config = dict(
    n_layer=9,
    d_mlp=1536,
    vocab_size=8192,
    norm_eps=1e-06,
    qk_norm=False,
    tie_embeddings=True,
    init='normal',
    init_std_o=0.0055,
    lr=0.00511,
    beta2=0.95,
    grad_clip=1.0,
    warmup_steps=200,
    train_tokens=402700000,
    dataset='wikipedia_en',
)
Each number is 500 + 50 x the weight over its row's rms, rounded and kept within 0 to 999. Layers, rows and columns count from 0. Numbers have three digits each. The size before them is the row's rms in percent of the matrix's.

# layer 4 attention output (transposed), 384x384, rms 0.187, rows 141-166, columns 256-383
094:517473554537569513479600423407528427522489380467574535483481510552428417527411531348542452442483506487506504507510464518513462559466497546596484504510539489535443421528426492551469454476586467561517530465491496499549508455522520507498416480572493451451582527490551556475557395571467463533449494523455501563494564410546493500567516454527547512542562377523483524498520390504491605506462
093:591500491421529490621472617358522551459536480483475502548514392525545498581488514474556472465451524511498481464451506487517580526485556424525549524445491530573538567518482445484465455582474503523473453501498507475470499439466458500458441490412595456475537518510557519494504482459552422407561574542544503517542529488424402463503459405433503545567404619428549467449461576473517389514488
095:474541456531502480484529547509594544441569474464472444418520482526466552533418396529520506501485536476568520538496598486463400447445513550536538533484555442434564474496486478443466411521471516518569499576555484527517599568440396514560532503473432454475552557546490573469432522510461541500417532494480543447499535460468398545491352497523496490577443502595483529501550580532497545467460
093:468504543434522431510542494515536453605492444568544456523540543533526488523472527598505492556493499540468570496543459514420432525555566525529494495418617503516495480534493482465525430434519535534494439488582508451493495530472576553433491598562406439505509454526439500527488529632531529527496524539572490525492560392514538581571492488533555514536508551540410504450572493470476547439561
088:439423551522511451549506520563468452446494430460480429580417532540526538577478481483493519534454528512537544462509508532519487490494536535552417426587482465515572563506371508604439609505521514553440554466570508474501499508580416477538550426506501492541523448484506495489476498501462440504544492463566551558629533480548517453453564447504349492517434535506367476485502505499454585495521
099:516464471510482488531594520469543490611530518440466559562464429532492504353433584501412552594526519491527480556474437492522483606461517513517441499504432514520499579535477537443499563475440577576449517541526558518553503460482573495538582507436549493493494451460487479547595519591460549516540497481450571486509613504542483475447454440530500525451512573497534541490522420463349576445469
098:541568489536443422553581516536469573552567562503537450479484417464598567507479489422459514533494431511430531529538437434529514559515453537520538432529499471469491606510531538533488479533539444498576530442449454506619458469613554540521565454457460503593515537601448392515481484440429458425465482433445533479496430470481540480465482543602540477553531486420463474486406570497507539543553
095:381547493483504518441523505513433464421521505455540560584432524480519422494479528498473433492546443529478482522513492514547487541514447557382536453539499454507515517531539477454521496601594452509519503411521452495438409418616520521443587508404507495516406587509471553495519460514478493546530596514469497519503407468513569505493519585535498424447559479497508413428549542473531507427482
092:513490538484507550480416440504479510589530513641497483470516440501510505506499518437533511557482488455408445516505453463471509448504526553443447506479479478553462451420530523460490451515475492570504453489478486386473500482504600418474373503491461446568531492497457511510553497493424475390470480528545475463429461474496414546514500406466387499501541429525512551456568429478556488519533
095:574503491443394511590563516467435493404455545490532572515458430509522502588467534459521515501598453582470488481377488462574569558536399472538448439481463458418440562542520414471492479490540518514385540529516429582422490476425537462510486522356456484509497476482531448489445512514485565429490524374418490526455559555464486465508455490476388437435572482524504390524523446474543504421492
095:547535498455478458516484531462513442496437577486515498440485589452437458491418447559391444501452468544545552498435418424532536438495604553499468486485546351469622441485449490504402588543517463439486504498457472541526569422503498480597535497427582479481508491500538477378367560516511391386500546487451535538606507525487527527522478470495458438537496507532492514506498457398563506554452
090:509456475560441450503434544542555542518520530588506501533425450501454426463503473464544484563468489515435536446439529541546476485568456522448452487510543391559517534480590538453581454544554499555568490562519557604451579490513517412491563442558558606460505501435486585461377441555447477520606501571458414569511438514465433478496515568530431499620612421555521399438492464492456548592443
094:507486495461529493460532517475482572488490462489582469501554532600448544461485531592448523531475488530420496506534479471537531409451508451597435485514454564446480445476447538565492532526453571570536492461558413467562472560523590475418437469482513534588476392570601475477530479463494507517482436461436475476501503538402503472526586430423472508565454489420550440525600581487435492550518
095:374477482424441499545560467486494524566537496586477486527502514520544622556511515501526487500447530441524481481538524540510449437598534515535571480505498473396493548590441473489506564589500559522511508529456500522494514443476492522552553515542611444423499538460495419485492522522570539485598528490355517534503508420416467562451527530520545464466532504512583537530575369459462531489503
094:574414416477417634510523487461465423548488537440557369429527485542592536644517456567434474441480606561436420521419555400470543438499510557473493485572450578531502589556467531561460459502531402500509505548549463495478599542561481545503594512521506509495450459575455433372512562519505478498383526469461504585557513521502498493493471496513471512516394537492452490503499484480504531448516
093:477498584594439515466556542579461430473474468455497597649479475520562423528460447570488523480458478478570470533491501505562498502437475518547546582509534573560550535542414573584516472460415458570493465549476547469452525466495581584527509500460432461568511459500551458527471494493535417555555438522442567528522504481565587489522467405565457483434507414535384488584438560473602601599501
088:454567548446506504422444497523563492545484463473500467423457572502506429556527453470502519477437560489473632551527459515508481500582448508505540521450519464527488492476475491523430622476448509600402496447446414537478498570513486476469494433516500550504496482555529463511547441445569626497477475444501519484415506447414521503597549529498469532600492566495533502467594503461497586484482
094:531467543480480486432456586470447455455524473487554487454538550456521481546478454477508417500489584500514630465593466467462503583574526434402455504521536426510522546505471501487499474547531612519508569544560508463567463411630458470673515476509478499471540509448434468561490568640452622444517504412439421502504560460353489473497467570548460465379533676467524427506416531434520494520492
093:452560432422533516403559438455477560495489551458541543504468530534493444519430528572547520525534435474472511536420516430357585463495418609509566544538404514498458573463466505492574388413503568579479516560445457478558576489559490459476474514533561589481571494599572498531478555548592499527461511508481461519396529504522494461535522470481498446471454456371585468469511425481425470506583
085:523498400413553579411537492513463470476514595565550507528484513457511430542424394482525501542496429579583551524564501621553413469543414541435434557521505454497465412562515551594506473478430601459473530527518508545622492456497607582476504577513485472465452529549625447573486515449483528518600427551461578498480472475468552537457515510514472535532535547510622464380514379493421530450551
091:478554524419456438342541501524570457493549566414508514501561550430525519473574565556505545496520577473480598400445459591561507560520475579531477595443437468563460509481491479475492433500476547535564477421500521436586495482484490496558509549483441534524490498439462412498528395432562531502533529417513677420436488521552525580600529442533461469497500468483462455488475463502546493492509
093:484506551507529475424497522554576416518451452532469576479495537434488502484496501406526577522458505391521502496501552565563463425500470430468519527536475562563510498551529454515490478541502506491543518398479501488622555563421453593494320438521473358465634458540462455394548456484389488552492483498495388460508444536525642526497542537523523620433458465541465586459507526410486429577522
094:523392589392475491517541588573524510411568452557441536449566535538506488483531511515473557550550514507457481527529447542531464505448455506487539515521491542496529424564522533581485547494552503498497569569581553591468551600477513487464390587523501507432591504456508462582500506532503459478451465464432518419518445437532452431497592461529498404546560533546511473419420441504388515549442
091:452535469539471494579503509484553427471497505479523490521587523527527479521471477487506469479502577504494523568508464467530509523549570507566486500465462582567523479477623500387461571469527507533546556520483507531537601407506504463475513460477497534408554477468547473458436433431452463401543436460406636485557580531496433451483477586487457460467536405523430466514528533522455467502603
092:552468463458514469497484511494521498549549526507549570420502537524519506531451449466511576446496478469545408507503581494519474551505484488540512603507483372443513490452566527462491515476494608452479457457528441496533465564434583495503515528664492483422506552491538483589433441499470463530565508630470471455456454530527493477451503527460513514497475440400546460497411576438522603469525
098:444542436562466473632423412465521539552513592543489494538418416517428458485517489482416533500594509434492516626454490535621453455446449503440509527518539491506473565454363616538525563586562481464536536519517458608402525584584575509516487499586486538417571520429487509493514531551560507446479517441429478464455461509480462519560525490487553522444560397406487516526564528519503493607512
# layer 4 attention value, 384x384, rms 0.221, rows 142-166, columns 256-383
091:452583500574490468499477427611549437503429520499458534463636519513545531435491434412538441468594450463470545545510466474514533500414374529456438468482538505560500490561485618453488489446496506455395542506414424511423405488476487509520519483587518456531437454459510472515459517490487456492521510512592546441310484461518545503437426666610526535465553434501455486594469498575489537507606
096:486500478496488507543512518432550486535553494478556485608583476476497445547550501468441407445520482518490480470552487501482542519375513511494492527499507488472519415562504601507514480567569500537457478503534522471430402482443572497485541505501518535521524444536470543437492487536539437439560622575526536544507501495530583455489646487423526499527485454480421535572599420423420486537498
090:468578472554414537505504475434539578482530527529471483455515469439541521510461512473495527510440465462541506419398549494529593498429518486532491486573451524445462463591511542527508457536476459567531520492509475501559515515528469492497544469552505507469500447501472499541477583500529477435510483604496451439523546492480366477521513526454556411494571435557552490445551436570568486640497
085:449556425485475595497514473456565491381492492560484523484626397556537504465547477500528539454537549536504456453640501418439545411527492443494565503440534516517445485527541593430496478489543427508532505571458465524522485530429614469542419521527497454520477613535574575499510579574528510423462501499422480481510525483487468489545482550471583559488569380530555439497499526532453404531462
095:644476467524544514467429484482509545566541560465508405485539558527546468517471462588473510535507521548511494522489535490550505444464499502506433514518522500561588418453547557536476437397505520450467517544472414422428467518540476531490447585580503514539485483478450564505514495434495494395478477521481441453421491564463493504568553484563501466495548519505510431519471533531588537509512
099:461461443551519536501447533468570555560452652420582481492546539552392498564463477515542465498478542422496484514488454504522526540440514444523477532481417540478456379578485492398541447513471485500371436472501559462510497465551470376498473593449471449396528513487503461557477507453548507539508381533512468520534575528478509414483498409487500496443407483544499506480491566476494507508458
093:592517628503462526536540461493480477450445483461544504491548548602380560494542454456474460419460499518536426532469475451485527557519522462587399525485505573507534472469454510482446423477438431489494538582514467447447561446408516515488502463476547521459498503556532530569544600451479546558538392433475526389509547483489420415527476509504447523437391556575478563601501439524476515578525
085:469509433539516496476444470493505513541526507408512559396423482507430476528465510576503383514500574592596541541543540508489519531551493484504466395504472541485529478648540417433519550521561507525509514509427549619512467462585495417480528530529425501428454491534508497532440493389475497483558457482570497470558507473505474519507548515512560548402520596440520552554437491421473537455466
085:553545540503566564507518515531553570554418470470498529456561555441421518437526486393451504535391538555528473480529515509482485437503533551557515583535542596490573528518470547420549510467443500407497517487461421487459505510468498574531528559505477531397489533546548436489526518483510428558443480532531537528456491431512513375549510510566522543547436485514547455626513523587526424451432
091:479574559544530621484528499473430490525536458422448491484547412507414510522525554382494445464526585499510457524469572541469475526476429457549497503530485560497449479508497510524512487472496543537555390567587449531478431491617476481416525558398402461530466566473521519526574557485471580555616526529445535561581567478507506446496412425559525568520484494511547492532493491614456561425533
081:514498442488603471459517479487517445382548486443508540451572527537550576477578555600513515523522512503590475478508421535479583463501545510469515459577445530534464454563458512505464523492463468516517491506542491434527381573474533503551456526586439418437523510506452581496627515509511549446454540582544498423487505469573569482513486451494599453463401567541464551612514573423548514398543
095:409492548476466520552450515524434476485503490477470419444506468417483566653432536435436525514606566394480465458455486456421451610476521518521549468465524515389493485543508481404473448484558551449564578588545492506512527523549451500516525528385469483447467591509484411481466497544480558500508533546554447463505472455490493506418537440566458542476488425565479502456401393527496497535481
088:546510469552566397494495497476532460448534524499570521500592563537472425528475547483496533489537466617528452560535456466476457572538604527516448585481495517533437432419624590495402545460490483542391442498510475537628499581535505456477456499527447523463509440497435604560535394464467561539425463556551463512530495572564481486512525518668470490533542560464370494496458501523578535498479
087:457591574520586466488463531569617527536579522465516457494563502446479416430552444426501602591557519496473579598593436493472524529381503417574403562397497474419519453553447583476473524438561521522403493431414555489518472482481539510425527563457452470548501527496548503575512488436514452449515406540447530481491508505541529472471451550576495573506523464470527401471512491578421519561493
089:444520554482506570520447566481470442514543576506447350460540454478458559407534537439489507464495500478407512475520460435544574509494495498496446529379455578540419431497478543459538406460537557419425533465515427499490529521518522402461483526503577548481559510556442464476441583473465529584521662529531499461468523412489478510371500518490567461481492616410451483451599448527427439431496
083:487412559436500456551494411540478503545469413496530546585484540573440617585505526461424485474502497437481562550485503430510543473560534538493432511544473424403524609507439524478518465471502415532543507525474557409564532525518477551449499428467517475455535540449474488513546505617415501549555433501446466493545448479477453489482520500428494519475506392463543540481387522519472405480604
097:595452502535558456511541427536571546547507512500487470559492513542564567518654486510520477638491483588477400518524482576472470435491447571583502562557501510483467525453542460458505473476405470470432451511479400449436473477497520513458484525423558535478400564487457519477524489474565496435413388514509519597581580580588481541573515486461502537550438515439556563488502429518582473465506
083:579406548529491543519446469546512491525498511500446459455505430548478444533517442465444495515455539485440435509451568521589498472524512475493478439450567515477525481501504503505528576471442513470543436483464523497511536541416508541354507521482527482528509436486531496517478401540439564513525473521475610445572449481461535441475577498567475483500442467480454471517478570580533569486418
078:518493605457465464564452542424492600507531441388476572451478528527508549554512535421535548548556581583464482443443528427403439535597503467586547463418537470591570526483518386514505523519602534506524498491494451464471499544499500499446583404542477509517514490454508558476405448497519479445428535548510495471528527568511458469587495412487534550468557408536534574520534471418526472514493
087:550449545531470498478479548501415547502526509488487458468488431559454570558400501483475501526486464463506487571433442432554600462505631443534552457500572524454393536459507503507549463464460500566479461521475504514475542466599521480441473503540524478481535463549535492456493494507572531492575454493561427499600512450481554415529476525512435579447489522450498505476540576479485520563567
090:572475534602467472518526564528443635527494582541509526510462525518508548570437527531466573428586458502483579496467438475573564541547432521388658457537548521395390530449617413457585535543486512506547480548599562532459479439510476483548474444572598591535408513525484466616469451490467494497563543493621572522528525498531370533477448409503526432467525445408463474459434546517539512537549
092:469502494484459560533468371381474551444546648474547398572503497570506495471515439589495446429443547481525580489463517515499503456533476438472444508465443510526489503464502490445483548473457514489482488556503495522560443412561460570405477485565543470522400504501570548433478514506491499554529589531499469508447441628585497545409465453566465542491456505404484589611528551563528510496470
088:468512411557521457544438544416445553546451547469610453421462456434461526534521490456482429497572495443449445448532475522515499546566446466398511491585450523415459498540465558455493467550515515484363514437545534494485483546487466571467500538575523477417415489508515544575477464489555467588456540476579502529358505410462461434448474458501489503471447555425498526541406545456459592577453
088:515538522462483493462488529512488522476470500489382518479486426404533514453495490422593494588439457573399532479482479449407551462590506529464539510490584504568561540492450463566472544427398478501526456534451557470486473533517547545432544569498457507524453538485436489435546456519415570376408484503560544522466524478481467547548567464454431573560598516527514461513671499466515429486431
101:483441556442506530521447537582550467449511384430478442467557533499467481530558545489502596545542571527496435434483441484471524545536503480514509541540572459510461445543496407414474513418464516530468619455406580503590528548460489518510523438486497523549491497522409476486487509383510595630468498518563464466601490475521579459464526540531462585551481500503561490468622495499450434471435